Weights of a small GPT-style language model, trained from scratch on English Wikipedia.
Size: width 128, MLP 512 SiLU, vocabulary 8192.
Each number is 128 + 32 x the weight over its row's rms, rounded and kept within 0 to 255. Layers, rows and columns count from 0. Numbers have three digits each. The size before them is the row's rms in percent of the matrix's.

# layer 6 attention output (transposed), 128x128, rms 0.177, rows 118-127, columns 64-127
098:141103151105094097130128157134144153150136133127137154123148116123191145155155089170069198083128046122106124083152123130156159078111099162130103155147146112137149149128098125154128117157125186
104:119094090105179157108080118120114128091173149100106173142132161146101100138188115188118141170149138172171099169153159089126164183130179174125110124189104140086154100110188166157129143130129161
102:136135099157088124155158039134090151126126129087116098143172113148109134106107127092137137161188151144132075112130120109154143046101147112072129102098126151060110117176136098156150172121153157
096:176072117123139160197148145149057131108146138078110108130131088109150123129170144109117153130050093097102108139181108174058122133123071129100183118081123135168109111202141095109157143153095108
102:120142167122147091085051102156132168107127135108114140069128094129118151099096175125091091146128133098124120177158128164078107110149063110081110083068129103157125147126095113077110151168121138
100:112121080169066084120159139128141143108114115099162114074077162116149112106197109138147179171167156106175130113109143124096094153110183074127165093126091194130112117161104060172170180098123131
097:117079100106115144156138112134127114080140134096154091086099204198135147186139146149149137095100122183240139176129145136154168135176170092126145137153170098199140151149120101075142114132165144
097:120097139107109168128067138148167138140050096162165179144088096127137126146062139075115072109124164145129168119149153050118132182125135140130122099115080194107134134153121076135133112097132134
097:139165136076176127168093117121117120139155126154136099112090126191119152139179113110151147057121161119102121126115104127125086133162146132113081132154050194075188080100108123139129110176140103
104:097137148081134175105148167194099164079162107111031079079110127137126153111158165106128159087095171140174178132079170058150111100130123137133186075082163138145139099129163125176115128160117126
# layer 6 attention value, 128x128, rms 0.201, rows 119-127, columns 64-127
108:171140133173136087095120153113111120105129112123113152137075111117121109132081176070107149151093153142089095107158149183090061108167155094097167123092134176160046149098129095134163121165131082
114:151199081113089130135155118117157121108125117129112135082120125136151131133106096072130111115146098099114149135169105132153100177156107153149180152146052102137071065143121186127065087139122108
105:100140122130086148187110098151192091169109117175150185138108148125140159144172123190107101148122098156076177127147113063106084124095155153123111094144127087098090103109154149147142094129088127
118:129141127106153196135166195133124117158124103100177137176105110117183121132182087144137147099127132129133140126157139105104114161084151145124239189099110176082106121083127176105154080093144128
111:112106150103102172131089115169091116087155166156150156229146068141117130163098145090070102079169137217104121163168137113134139128120080173096112148084156115127103148148136153101121096132093121
109:170101130119119081058114163159158106067115176169127120103167128014125157108169158132128087147185157136059101147130108117155074114148107116128131141130158159094163142127099163078158095107063120
108:152156076123135096130151186188088117179064109086154123104203140147125152128143125143138082138190151116126131157171131122099112145127146192118147141168129166147123114120165101128135154171124211
109:084200064108147131121145092109153164104086103133108148131135046074120137130096100185098125165132123122152165077152159105073119107111141147104166210121186142177089120188110167112113183152147164
112:143161137196134058113151076081143080083186109141201139135171151175118162127089131182161141137127109155113111137107171125087165142154144142128082068100121090108114167164145190142139095085118146
# layer 6 MLP up, 512x128, rms 0.189, rows 0-97, columns 64-127
119:153140122159113147167167055141111145156173123131155091147127143119209101135126106144113179143165157170109102137123162123144105107167088120150096135118132078108149120107053121139180174114094187
100:146110095124136123125095152115131179120144129092070114137104140141108081099138135106187175181124139149154096148078129169117135136132141165146146135130082116121124117106153107112134179126109079
095:186108171103148164177146112132189134106183128136111136077137123096120085139126078201104143138138181208076123092142120120147115180114109200135130156125133120113130134171152146094124165151142147
099:123084143062129067143175110135142158100106098124146051131113118131139115169083131133135104113204123210151130156131138112075114117161074129142120170191111142081162136128118138087162129195131142
094:110093162200099180158137136155167115162140094171072092161114170140137110161154114147105122157119138146174147162155082101127150140111152174099203118082120115125169121156151143020134153088138088
102:139144182160121111099132113144152140110208173134123116147107164151137112131105101070115110159138143148120094152106107094107090128097183072089051136091162132170105214158126039137078134111172134
107:158158127134126150137139113118096125159146140063153156077132147118121121080089077086089117055067162088145130094123147111124185090107118170069131086096146099141152177153110161080133150155148147
109:091065225123077145123150062153126138131119087132097088147090100084141123128144167172127226184118168155126108126118056135060135132123117114130124185116084088150106164079097155136160110139110149
097:132125096131161170107133089083166172173133132149146119120088140129100108240119137183092130152155120122101110161106156121118146089152150120127156160146127128056083120103150153067139122160112129
099:115079134174157174169117141112147179128155141137143156087134133145106128079113114142108121145122170140140111127143143056151143133074127107074066126084074162085126113085135153056117057153113178
094:182139098129137157090111168103132126151120142126112045112113149133118103090101062146103176091132103101140177104116145135151095164106166082061127126108177119118159057141130055148138114147087131
099:165116148111156173183132071157141135054148135172147119055135107129044157173101148115133146153128131080127120122145112169129165084101098118088108121100161109129149102140123162097178172074152160
092:123089163152169092125164143132169146113083139154105171129063099127127119115121146109088167110134141144118081110103109087134097088160073127149187098127157111159125178141122121156075129126122092
097:115188120106069113171100099095070184108084141104147089109161189186171100087160135104120086174139104116146087086177139123143129108100133093096141133124096118092121090090138134135162151158105077
101:176104150080106136103145094099170118142122096118134116179168094158101132150104110130183094138123104121090163094132124175128161151122107065139141149157154096134151136192141101106172159143113200
101:110142135146149212107112140103143126126125149157130145079153101132116062124131195068116123123133108157128074095166088137095145092092109104094165162045107143143139124108139149109193093126094109
103:144129128111125108142127132115107123154126100128090177152101170101119119120134106145121089194123096089057115082121056113146111132141166155110094099137106151122100080098160112109149104125189082
090:126111136123100118113088090084146173103130100116144113122140167155111161165137140173127113133118129133135096184096109137111171139161099095196174098071154156100112142158136159116128057161183187
095:130162140124167147094152123181128101088124141122205098104149160106115097115192093199134133102066139137100136130131136145129128168112185146105157124102108117104120125085117152144198134131159140
095:162090096098184111119118080074145105128118139100113184137098114117098106141113153122179124109143102153140165176083126137080152078066123073094171088135185138136115158147134158118098128094130176
099:204084085142102142135092164116123142105147085146131101100101096196107066120137156122156190108136123194116124155115079102130140152151076054131146158186115146144117113179109101113105110105162087
083:104103129134106092153176187078130164161045158121129086146122163120121153150134115181124141137074171114112098072158086136146059123144112109124166103100081072177138124084120098124177153135112139
112:078181158093124107138179153073116129119131143119106094185116119183176168132089150141121123069133157114154080104168125129120126136144167108134195180139096162198145138109102136089090194154119122
095:143099165117129093145090118087164202160090104090089118140184192163153089123116121081132162095173111120118179160123092129166155138116158147087119167107115140155075108147109130067101112127165144
095:152149142146149118089115139137085054115126071131132193136082090113124108162154130207123083099109100102193176115131179174126152146124100130143176136125127086139161053124081120133081120115139185
098:121119137208131106148112093143089101083081108146201141090158147148174119123111089133174135127084131130186125145112069081109126093164102132108124144174119177080202127152158127113143106082117149
103:118168146206147148146142129090144177165128122117191131116116215065125152188142109151105108146192153163122104159157117162104113141104134088117167087141121121146157149112095073083170149096145146
103:118132099136127096081170147113110160129137172168174073172093091129088066068121113134143131122123145148144140130164113111162133092146059143143226141125136161146128112171155144125156131085131139
089:109078121127143083133113120099172159109102042129151129099133150191114117169092114107077137119069114196108163146113091108105117150156133147089200142171147077135137104094175144106111103158093157
097:114127140092186157131159078111173133191072133075132125120070144173136142177194087087112172150131144133123145148107094140083159129149060133150112060105176194117128092111111185122155136159100130
088:046116116166166174194105084147161138161131131094124129078121152132123074111107121098100133154132112154185123050156124099091139112134102065134157112073137154129066084146069127136193195105152154
084:087172109151099134194190170094104152152152157103141117111106114046114107126147085144091146095137114151168134100151122087107129164129171136142103166133159118113121144088131158169147160093168132
090:163134111130168115147128087071172146134099152096132128156084130180099073147115183070101147107094102128144100101181051170144106177096105136109155123131182141123144158131171119157139135181130184
099:107137139068198140122133099129159087111086095088138158137123125147162159126121086133102120104120146169086183152124141158160163179096089069127106070140125106157155112183091163088124211104087146
107:156104186169083151173147094125077095170067104125166133131135090142180121153188170120130155145176085169129120096096080138137119100117119107136196120127146133156135039187111105117133107120105104
099:105163137116076063132094099173150136058143070167111103148169113148103094098142189114131090158123142156139053083093099114117144188077130097151078108154092133135186109171139174116127169161154138
104:115079173087084050093100107138163085166095097120152133128105137155158150125119128156120138111166075105154071096120058074125094117135149138118105135091110123139120107158122101085101157104157185
109:146121150195122122189098125149121103114118142109103155111113104135149038095149224167139107099153158125134139116133124120147122120105031122151127159107128132187113109114081182152156137123187192
111:171109104135140062154092135121123150126167073130131124063160101097151179120140155155086114153141122159050138180184159150165108073106091136092098119139162085153074133168137097153132079171116106
101:130061131118102155158083129111149168183175167140146072070124158163114075101153081118100130154144088107114117154163138146164130121192130161103057103156132107154135112139043153121107091119133136
111:082159183160155050115154101114102077129082084118141157140127087133097074117101165149111172138093133143144112182119108092123095170130121123144155121088162140132145107146190138121195123164126045
096:131154135155110149114105130132108101116197071126149155183123113055120138096148179189127094135131094116119112110139124128073096132183084166128133063124084084136104061136109171156102113149101126
108:113086093106121141134111127166136155104153127105058109123045080140243154151125177115127103152170099144111097106126141126146144087167125159098144112166125100153110089091041088163117130125113113
094:153081126125135072133176156183152187168149147072136137142109178154065052109129098162112160143175166086079129145107156092090150071159096129124107106148118101062084107138097134152115113141176150
104:085115155143177084147104156131173122130089126104169099110128113139136111146131124126197158128115083170129156060128113074089164149157166150144147135115129166155111115144113154108200130119138123
113:142102110110127102164165112083079125131172121110190107114139135106121101112156163131197133116116127136193124097156140127143087133150105151179162110156099125179086117149140131075116097116131129
096:113111135163161193124170098080074096095086100122126143116160119131051184138209163134148094144155120150128104153086165130117168154131109087141120157116117125168144115093109170114198180197171114
096:155118145078134148154163091108133084082199107149111092110161102078119109101153166161121095168077134143137091125093084099141146137150194117054163068069139151168115145125147122124106095058120142
109:128136203149115148157116125114102115125148105086115140120081204082092140098164160163124175159110119104150108118112099139127177100149116126126129117090153110128076102110168132072107142089135124
109:169081120114187142100077150117111147072145094114162123164108129148145109132175154108151150137185145137176155083096080179173097190175113162115105101149092088211046160113107132149163123104170145
093:169170130183144146185122145108151113162136124129134091150050127153123096109093099149166116139141099133097132051123075128128177139106066151136154099082120082150204121142169130116067150187118160
094:126126174130128124179104179096117181131174199051153129119127174137158131141106093113128084140097098134136089086167133128131079117202068112110133096104129118116062177116151126106121120199105124
093:079157175102129185051131134080108170128105173151126158159142083134110112090097134123078060108088089160138101179124075101133122152133138098156140134109081138097156100154092159097084108106098065
102:138117162120151096118144136128121125146145139132148128138131152127141158126134161139098180122139133180106146149071096146064212136113151148105136148177167114116152093161139151095172119100149127
105:174102148106077143127153106137170203165195139098206162151173161132150130144146113107095130134151124117149132084190107134116130131091166112084110102124111175084121088169109087129166164144176122
106:103137094172129135137199116154111134088109104155161139116056146159134144166145166141106161133126108154128110098135171090112125088151059105143156157104115101112092084091140149113191157091086156
096:086180123196099113073128130153168115087167119097093089145136116119041103155115121161094107159089210143128155127148112046163109118108186134114123142128064123121126116154104080184182141107109122
099:168166125174099099172165114129154093150098111051151078145195143087113096043094166130144100157186152123195172115133129074135092124125099097139140089152184171162130136092112096069108138129156165
092:146149143109137106137109122129120102166168121140132136116071163164151096078106189204141096139114166146161102107173172129098099139122092102095131145117159151084125128081136166151082152154156207
099:146147107161101135121184112123141115107166166132049117120145144182062110094120121106150128129152095175134110135102093180123160096143144127072157114100187070096121079068169082125166172152135105
094:179140155119138112194130125098077187140135124107140073152146125134156087196124129095127116111113122175108138185129151099061112157137155154103081102136131077129136131088119113096133151086185093
110:094108154146132131100128130153134196122112144143152095118186157161056101124147069114104113122107137123114116128143081134147158110152140113088073080133108103082141124139106172065094177156136120
096:132152130148169145185177143138105139152114100072111209103079187104159133154184079134126127082135175106134206079132060135168132122147110050142168120081114105152127099137073128086154127091130153
102:155146143105106187162145145133162100129184052138170173150176196165134208153145092162140105137149083119092148113078107097121138084112138096097165125116131120141168132118095069109101130202161159
113:142109139156138115115173101089128174120164160199133097111174081140164165125116157090127093154089069147127129128132145103072121120213119122129088128203162190106150167090172172071108143129113125
115:130123090145179148182174054109124142125112146124169082154141085117066126143135174098092156148081130136147064149146122109136151114110134159121159137157144111181150098147110139111190173180099097
094:096177091168090061142108138222110143122095138152146081139139081107159166150138249140113088108139165146102128145167115089123140128093150142110128081148166119110161112160129136054153118153178070
098:097095162158135113135102179118140106119114109139106122111088104154127141153150152113066059149095152146119074147078109121102134118122055107124179117183085133124132109130098099155158068140143148
109:181131126074107122068100090140082091070123123144143032096133133137129134137145168110157139164145078076110110092121116178089103144121125074048125126119163173120126114149153163131105159121161155
107:039144125086130057158141102109104071074091105102111126099152103115115122141195120138121121155151109154115080117113166161142133129108136110120142158112150154168116129151125154080176139209110150
103:105144118133172143094154098219123085114117095111129112175082144111152132075157175153192139149120143124161121091154151148122138146174114127162155103158061140157114120114135141108132148194145109
099:159175148161097162122128117079055181145134073176157096067151132092081159103153154151165149184164105162190125183161124152126113150119101128125132131142128115128123180153165124150138137105116198
093:074103133144190109053161115118109122133179112118065094117123141088050130137088140168114113132182152126125113135129067184122090095116159128143139140106105141157133102095144073070150104085121180
107:159156115113119103064185164113063106127115106097194099143122101144136124160142113122086144162098126151062131076132111182178141084119131143098126146155128086092136119138118165163139181104087172
094:113140092163058226095087117203134113149157121191112083145139185172171142129130191147123153139116149145101137076168133088119104123136119054133184121131162092133125145109141112106131130164127124
111:109139114126123133169126179140070093086155078066120153144100120160135073166114102135132104147151187126170119142153188128112155099112174117130074096131161144155193123146146061142158154148176160
101:074144102146068132126075116117166180149098097112139123081119103166145150138094089156082126103074114086109082111214155150109155114151145118105113067149144092157141058136128071093120119089115052
101:142112129173108121149146153185137146149105094126104148148155152148062121134142088094173111079161122110161068133106108104140151125112117070069107115108096133129171126117114137074150075113188144
086:128126166100171172113105127107177145135136146127156152200025187163129124168115161062166102138138131195137154125147177152126147129145124165108124158125093117105188156152138198125133090148115126
089:091091141205137173121133122115156174143157125097152192132119131099146123077137131094129134185108109194173095125130059154121069142115069130123145072177111134123115146117154137139161153139151162
101:185170170146122145159142105116107154111090144137146129084097109120145104137119110118143118161140071131076115113104137121087182068122091058078081135094139074087208131104154139080092171138125121
099:086047063171078104149131230091117155180077124121114079114141115095116139170158141166096156112129101150150102172141136113171101176130142138129128084096073072136102078122162169134091123147142110
090:161172112195036087154101129131140134186218181133161092164063073112095147108138142158168123128111128187159110113173108084072096094140112106117074094099129126112180143168172114146132127164113173
097:094107102128137148138144099124152172174120086197163138134104134108112088096066153111091172140075144125149093152149115151104135116141211186139172139120096133109118096108090173138114152173094147
090:105141154137125134156170165128083102109133175132190144145095226080164161136100128129083081191125092155116143130129072115087111105141123149120063148125208149075087073163122121122091070182151159
102:123150148129167150105094079185110160129090157148094103093103150130093067118107197107158095038124058165096104096155103078054116153110108111141098201096077149115088110087097157090135147154170157
095:065166114122176164104181068140165174163116081145169159132139096157104108187107116131102121138170128184158103156141131103108138100134141138141084154167115131124146142136166123089144142070132127
098:112149174130141142180129103116133150113132122079108128117064143115165097187101162110119176077154124151187113121106113140173153052126165139153202141087112128071149154073139211110150110145137102
097:126090121119082132091108130163135111142115122111103144162161174112182070138154076157034094156111146099148149166119103088156116124069095085073178147112092133091115104124098078065126135102154152
102:107198118145113082127136136097146066156132144138148085136160144152128148106193159191188076108134094147129158144122082150120118101119101111130106083139112156076117184199114115124143123170112146
109:161153115146113090058104117181103119173100110122090109124130065098163129118137061085087095156144118141146192146182124068109153092167098091126130129138123140111148105140068146184148115126172136
113:099111089148186138151092123101121160142108124095130125086043152153102105102097173166064102109135168148149063126127183177158120156158162154105099114069136110077097093118131093101111150152082140
090:177115083119149081187169033095145136147144086147124145119154119145135125143096091141165108141151096156131096123116181171102099090119117138112139081192153109185139103173145100170179117139156122
112:179138156138173161156142085115148143139160116146087076122089143138169182143062149159162093091153144152112173092081130105136220122111093097133116200154160158114139061165165139119201102102169159
101:103151122092156141112086153178202187131141131085099162113165108097142099117141169143120096071178150147183162120152128114149099097092105190100106131054127021094111154109156136145196112064135088
116:091055125170211150106119148106128129112127083119122153121135153161121112100128088114091137135154167142102162147114137204151100081130118148135140122176141110163137084113089107132069094122134119
095:148091090158086115107114146146131092089143119151123105095223085131095126153173120194148108169152153130139156100166115124096108106063108090160190083064122135159143156113124150093137128192205148
100:149092089125061081083175204117072123175097099128132154112089097122107162045176152098094162123147108160156125105070154128118158138136123116077159123140151180081092137151130133111159134158112147
# layer 6 MLP down (transposed), 512x128, rms 0.188, rows 0-96, columns 64-127
098:159167083124129163097116129080154136153048105138137160147151089141139090106179184125139083137125086165143096097091158084093119174135144125212186149141101146129119134151156157146145107181142104
098:139127124144139145149071093107066130170164112147140159093115113151156138152090114117146198145113091150076191094162033064129155138113084145056172141123127168091083117074076091117137129078090150
098:133143114097068128080146134217069092112168138161094119119160157182141115097075119081135094173094109048132154089112149095131153106125159138111122096134108139119157127098111160123181123152082170
096:129142069145124158076116158123150114139081168105126168089135097115138159136090136147102136117119127108042112103044121083195138091130144131164119151146144121084104098153166129187199112109142138
103:151108085135215117093114110141086094141075135110144098112099093168124146082082168138106155120159138128149145154140023097086173168140109195044123153164172157130135127150181172127155189117152107
105:089162091087179188122140186146144123142121107144097098137157159096156090120090082102133058124116096143131112082155084157135174152131164190191126140165083095081171052145138156079162140111120135
105:133120100160121089134152155118172148124135185142102148121131155128124128096141097077110111155196122115087144147138032139102143155129144091082160117136109195154111134133111097106134080103143097
096:111114046096124131112092141103095131137116129134138158123094178159111119138160087095128132133116119168076169130128220094154102082159177157163178110112179135098114117156087112187151169069132140
096:126128100091110077153134154134136122142141106170119147117136093121202158121137077098138168158162088104116161074114083120099086132137133222053151056106151189138167188163117112125148144111143124
114:089092090107136125150171081125149103087132160086158059134171089121145115142129132108215149102094106176104120107142127215078150054168165140153133099136103074161086135094110103084140161119164106
103:089086159113104121141153135165063164180106099189134135079143110161104132167159132205233114106119115123107142129129126195141180126180095180119069113071127161137099095116076135110159132145110098
097:157141151111107097103115125069118115115149123118117158176138116141196140112137087148128079127092133141127131138135178089174090191178079092136088133172104113134150157121123162166124113117145120
093:065138126104110236151108130162136098165138113113136100155154132163101103152120198107092094144104122034115105127121110150151133184115149162141069120178160116101146070127164107069145152080132199
099:125140157105101131078158111180120099123103125099074160161047123118103146122118134147147159095117138133055173151080082101129149127126119111119150108124143134076112156167134109169135143064123186
109:140136124210138126114138134127187153077124166116167151143114091110157143124119133133143132171151088121178136110170111065125142100135136114098126102136153088145078132079114120106141121125162126
103:147141142112103095166103121078054090135153104135133086164091073094157124134136127123159126076157136134099157137152176075147189157108152127185100148117132048071093168162146124182112169096114107
110:135082077128098148141147102195149104184079081109158185122185154131088113188128127169153152152114110135129076119123134115170158142173082151165150138103140160082186115100111144098202096165162154
091:121133122143131162160193167115106111145116119158110158155158086125078141098091114056111100119144091133138189123105145111119120156111142148121115120167062121135131099078112065124094177175069055
098:149118074120120114107110141103140102137115107121128100108122128103172169073174159154106111052137150112144060158113110112073160126130082161085160098170163119124092079121142171093053187117065125
085:191112105161087172128116145098159153072171121066132054079123131156130167106161091158099131108106119148146108121137124142182144187171123155228085122089084094104136070132121135150182107112087110
101:089200110111101132084129163108158108097160115123155121132160128137157192186160119138192108145127141096079098131126061166184142118131174139133155086102112117178159162139104065112175082134094128
103:120116153086175184102139144121124184144081159097120145120187218124119098150134133125182083150088084123121099193147103167171132126134101185186083137163112147125096105162125155132087145104142097
093:163091130166153151155139073200115112143130117076175126146131126160092131106198128103133157120195129079131119140132134096104146086208095108127149135119144103153108134157091142172138113130081125
104:148123109112121171138069100194130037120100138197123110137064150083174167202144170159124093156165103101153089174154162123085172125112123097134128077079115113119147154083139167144138169128133098
082:049090141139088179142105170097164229127161170151177148153132145115140135125129097150069137152132081152118083130143127076142103074148163134145165107140163145140111118109157089157123097150116110
104:077167146122120149107132106096144146133145119159069052113125193101127064116156138142139148122119122128041110068151136170130145177132121127165120141083173144159109081112138066112104186114174109
106:113130124110154147154123119060078051066132167084110080125089080154121121061179132146111130106112131130155138107135103115132063136152149146165135150124131093138119173102139184142160139144149133
110:111111138065133163179128085117104110146174150146112139090150150149112176141151137157208150216138155121069105124075089137100142125163134099035070117145143153150152146102136088197077096122131132
119:165137195140070174077166183109136175062165128165161196136162085123082125099100116161178099152104126139223093119135132137168130120108143200139092137066165147137102114103065101130172132104168078
087:099138126109143070147162166133175120134070142153154147189080134100123129091090087159113116094171149115108139143092157100129135108133130085183119169175115141194118176198113078053109159132113211
092:134117123096156071100094112116101149105165105114075140163121132073087125122081116116149124117141122101097112150086075175140137136130103123178157181185155146157152144156153107147058081111126071
085:147073110154084111117126054185179136138090083094073133123113165153145145128104139118143127148082134119144122156185180110140100160110117120114155096100083173140183216121123157152097073146159147
097:104152113091178086125170155172098117111123115145144081121133159074097166089163129185144074143157127153175136180105160123138140091146128173149094102145135099109096102182156124127147147106110100
094:134099115152105125151132088105126129177104176108155170108126126145098126139151101152133131133045101123118127142154083154186108116166109182114075111136137084093127113141132110117084097120169150
099:105149085117168111110132111119150161170132170113147109128150143118098123157055139134110102101100163176100110166193129081125151131133094163136131095182122086109104095083158116141156099168196127
096:139109146139104165091114136137104144097120139054227168144128122104122079138082107158145130144125092130098168140160206097115106131114104204155117086117108166101095120105190145068123113123154060
104:157150083113112137134148106112107135141143120127130132128135140156139227160152069056088133165122121145136110172105131198100197128151092046076090202152104088130171127065119120188125130125089105
111:085085111093121144125151157074037114092072111174124111137161096145133157076155049137121205134176079120096113093154074089110120112124146096080152112184148080106124146170182135136096130177155096
099:057155185090149141101104139151149103111131110107096161126158113142155156141171103137172119117097084137131122157152238148132172152166189083073118155113168080128157128189087163146114094103125130
093:111186158119143109104140072154201078093109081123125154151176128107171090117161172111105172175106169149113139169128105143129148117110142118212157080140108124144109182153117154153166117117149168
097:153134082127068163129143140139185116166118184105104184099097137137108116136099113135065124101081126086139189101140118110076106128114166129123132129147150139105102155088159116065104035105137213
116:121097149096113103101120156145197180113129150146106114145147137064125202116092152143123113155155159094167172152099096134115174191066128087117067079102123099105129140065120179158178197118170125
106:115116132114162103100144116096084141072168149074196149112102107093128096153165079146075174144157145112142133168145087112104099148142111050125097097142097149162132160157124189156136196096114137
095:096079096102154131152099180110141121089137122077155098123149153081083160135123117088088155080120149129121086153164119157176142153090181161149158132104124118114132126133069092108199141139112152
103:110158165063135093187182142133088101134129153133107102135112138134192147181123128094117128149041175127074170155176140163191145073119126138138090158116092091149106137119153153155098162090112143
098:118196109146156127143152115117100121137105107166105132193137090197123150091115115110135091146176073169161123145131181108106075112145114093135129181175150116123175090164177165184120124164135130
088:085129125099148146088082131150154077173161062113152133110137138150112160142086171092100174128163121113147131121147085136135096077160097160041084063160155078081134133197224097126101169133141063
099:102072105130096138117105233140081130133107118120147165168148115089117109111120129115078208190144153107188095139146133106140082088102125114132096101116159167164159108127101141133096136135078104
104:118088104147150087089122082128144091160156166116163119174154127107095129104132036089104122095180168115133142103113118072149089089125139130131153155131160130107193137154113111226130129149182173
113:148154139132059065123163123121177125064100129152088080085114116117097134185104070108179125199109118114202133113108150096150130153140130199172137144085107137142131101150113099169171097112095088
097:095108089116120132115133120153080112094135135135162153099129106072096110149144119127132162114094173119177110160088132128107099133143154062086125142130177178085083095136085147152136086094148131
094:060161110114172186135163118174128126130136035156101094113140131107154140116090165124143139153078100090147163127116171130122132163124108150150104085169147137108121091152150084136113117107099097
103:147070133173083075147125131140161118092131117112132146173092143098140142190114135056121141145140174109075121085132125140128149114170114117105115140224129082137165150103118122145163115110175166
097:178113173151031138164183102091130079105094092175112132170124179082088112142135101132183151157094052166074140080100045171110128153142109132214108129112133136144141079080114119182120107174104088
098:098152178193151142126132122118127133136137133139147078122139121115159136103115119102141100154087171208106124163142184178148127081136108132139098155059120110155125123137179166175109100110174190
105:153153127117140121124169152101149141147106184169116067161166101124089101089079104130104091126173130111099108100133191139141163208165199125167068102096160150132122140148073142060133076122135076
096:163152133098100127138133127094128143151131089153147135096175155152195093106145099100126096139108128133096112180129078138130142148139113137043131096140160140142064129158128197075087176079067142
107:070136115164141166106100165112137067144119088124111137144080099189063121092128193196119165126154132064116140089117179182121182140174174174128112160085081088122093145163130155166125136124094154
105:115126170135121079092147151125181082130080079115122157062135169084119107098125174148107214139152115123129109123102127143168137152103049157142139123066169105151104157166095162110163126152121097
090:138135160143121112135135127082116113157084155123097130146121102118218109104143127102085108150101105096173148073141218116142122113098124131155115135137131118179123164202092206143025096084157151
107:157185098123137150141153127147095120153085102049180192110057118103101108071072147155111103147130126145172185110106178138114122094118073118141178115116141131105112180105169134110122094186120130
114:096111154168070080087157132144133142145071139135117093067180122155110144148111129129110145126091158119078070129154138087201113171195149134104151072075144157144179135097097167182141099107063129
092:137163084143128144048112087122125176134116107125130048106129104139109117066101150127098144130125118157159132171161142152128161085106151182080142140165132166090143114114111131162083095162110114
104:099066125105116159104117149125110124115108129144123105121132045155172073064145131087134150120190170103134109154144200075101088162066143165131131159122072166127121156173173129127103099120120093
106:108125070185085116103094133115094136148152126131101121180106098126168113096112100181086114139156122135112116122137097145208122114094167148064190140147131132095097177133147093078144155166082112
092:126106098096105163116145160168120175112167161113094139149155170136097110105165112130140116087146097112140083104121129144113101077088169152203097172116112115140100149130067163123146089146062145
107:151116147108138139096115168140188140176137102146104185146115139092145113128039106097148074155084170184118153110089104110123124052133159152113143120114110138144145105161121106129084153109161100
100:198195175072136169155119136160130104177184098103140074166121113120184037127087103139106128124117198102138138098151135176148143160161158049067109102146140153128118126086113188132099172063159134
107:174103128168116129122165105143132083136054113071112140164167136158100128136173136153109153106083096128171167191127114142174157111152197140148174167120111117108108095145110134113102130147093106
105:056143095150147166120125172128110124091175177141189108136087098144139210167169131155153116089147148090066097145165190144142131086098091098096100103157147126099155147143142166156121051141173159
092:037167131115149123157090120134118157108124152113124151157149107146152105194113100162112130113200101108131153120134138118196143124106169096103135096099116164130159148069118190170121113135095100
105:077094102124155106121115094050171126082122140122095124141164164115133136130112139098089114128176165157181128078085128134108154097074158086046157142187143151132100159126069168136111126135191122
102:131107113191098126117177158111130134106166158103159161085178082180163094126124149101142124132170148082141140153149140127121171085178183155092105104032164144125146140123150123168127136141075100
117:081090133147143146105119141098075071174186152124169102150067115143118113125122092093097163097111149119164137069160108097088168073138137164101120138095120090125186106146116093134131085127097156
101:124112146102122128154163157122141078100088156099193197091137094107174136166108056134128124107092115127188108099069121113109106101145110104169165157136133145158133120189148172178119150169067175
114:139120098085160109090130088093124090120089088116199072107159157197140162193141168155118132130136086123107138121189119124145152140123086104102166168072190085143105127152110104150128127100125069
108:135133133119172113181152105176110109211075165112085126155158082097092108106174130119121090127156152173088117094121177111092154128123116097070137128087155143072184193131153100142155076143099133
107:162134128151136116097088113095155112125115168176175162134120173168160125122110131150148111162136110111113116151191110133181119078118151142166097131103167106119104144085162124086150166132162193
096:078129144142100098156165152098082131166130101164143136068158169082149074115119090111107111153101153123144110103130243117145100117131157116090093132066110149145067093080147091088069164092127086
099:105132136108141127133169124136139102089111066126133106097168124158183100129122152119131138095255185052081174162041134104170174068135163040095091147099172118165118149126159095111115091123107151
112:107168181142169150163088163134152139146134078135124131167076132162132143125143208107097067126095162079155143175121129125131131138109087166144105189152099161142073155131111113162133128142121152
097:108181161105144139139090093121152070101135133151210101126035080229165123130118179080101140117133102125097135071140119169094132113101120126187131129129155139072067176120135104149171115133159116
084:145088164116135121095095155149143108093106169141089149107147144147097117187117172169093179104211158066108100096111108187150184184124091100122210112129104142145159132151122121100142152128160150
101:142161061120151123059143141113172075075139067177094126142099163147092146131137126142155126123156122176101112123130162148156122176136087052140112103138090167146171162121132109131078125121125144
095:118064115079163183070167090135150121178172140085105143167142159082128103099087094159136124181073152174140123116127172090121121143087149079132150168113118093117161165069137142131113151148114126
094:135087151124133104128112140056098079083115109130142102154136144128130182160120057188105159140103135114136155124090147134158142076155184105075078122129142111103157134136126140136168173127100091
092:173100135128077143093108107170121133112114131150096102183160148124106170112149136128140091098068148090089132089126076167145122156103169179198096142086143122158113069160151140126124164158162108
084:149102134116168095157121205161138123144144128117119118071137083142108166159138101122086132177105152091107095135178198116120109179123103132030101058139077115086163165146153072111163114101143140
109:081114113185093136110153082120118075102094189113122076155140139170163130044114125158172153102191097128155105117120160133164165192176108144108089130064214140120125087138163095151102115133142072
094:142089180144089138152135191130149174113150123076102149203083131137092064112078142144068203160175116127118086136130106131158169159131124094136165145103159164128089060126124081147128091091068122
105:152133143178117086083092180181118146154168105108167144173118054211119135124154078116113137112146104082116158149108069112079112095162134181123184111123170132136108113133160174112105180120156143
112:123149149142175159153063088089059068130126112158098102131075065096157132113066132146135096125149083123128137083155190135087154131135123147104118136103128105158132124112109202074096188153132137
098:114164157167146127055129131155154121138110133135128115147118168055148116099187182159103106113199112097169168138111098144130140134131177169050146166083112164119146112182178099138133112106076099
110:078150106143104115123185126140152188123124107169115128117119151105075136156115106124067125159082163120124105110115129117079066086112121170194123032129075145144092106089099105073107071125161126
095:117118107159119075169134111134061155107149169095109118159128128175100105088144111164132166110148059106141158138084126104082095154154154101241142141113111136096163100101036129118076192169147134
094:149115111129133142102091172120156158137084144062125082135091144145108110119193104105154192166146155160161152184119153184110184118147107146231124114100116102098093127161121128137103129140052113
095:156185124148081132176168107093108157185125102111112191137080178132141083131089118100088109108109135141102072188107190141138160143156141156103116178208129118096083116168104149125189104116091130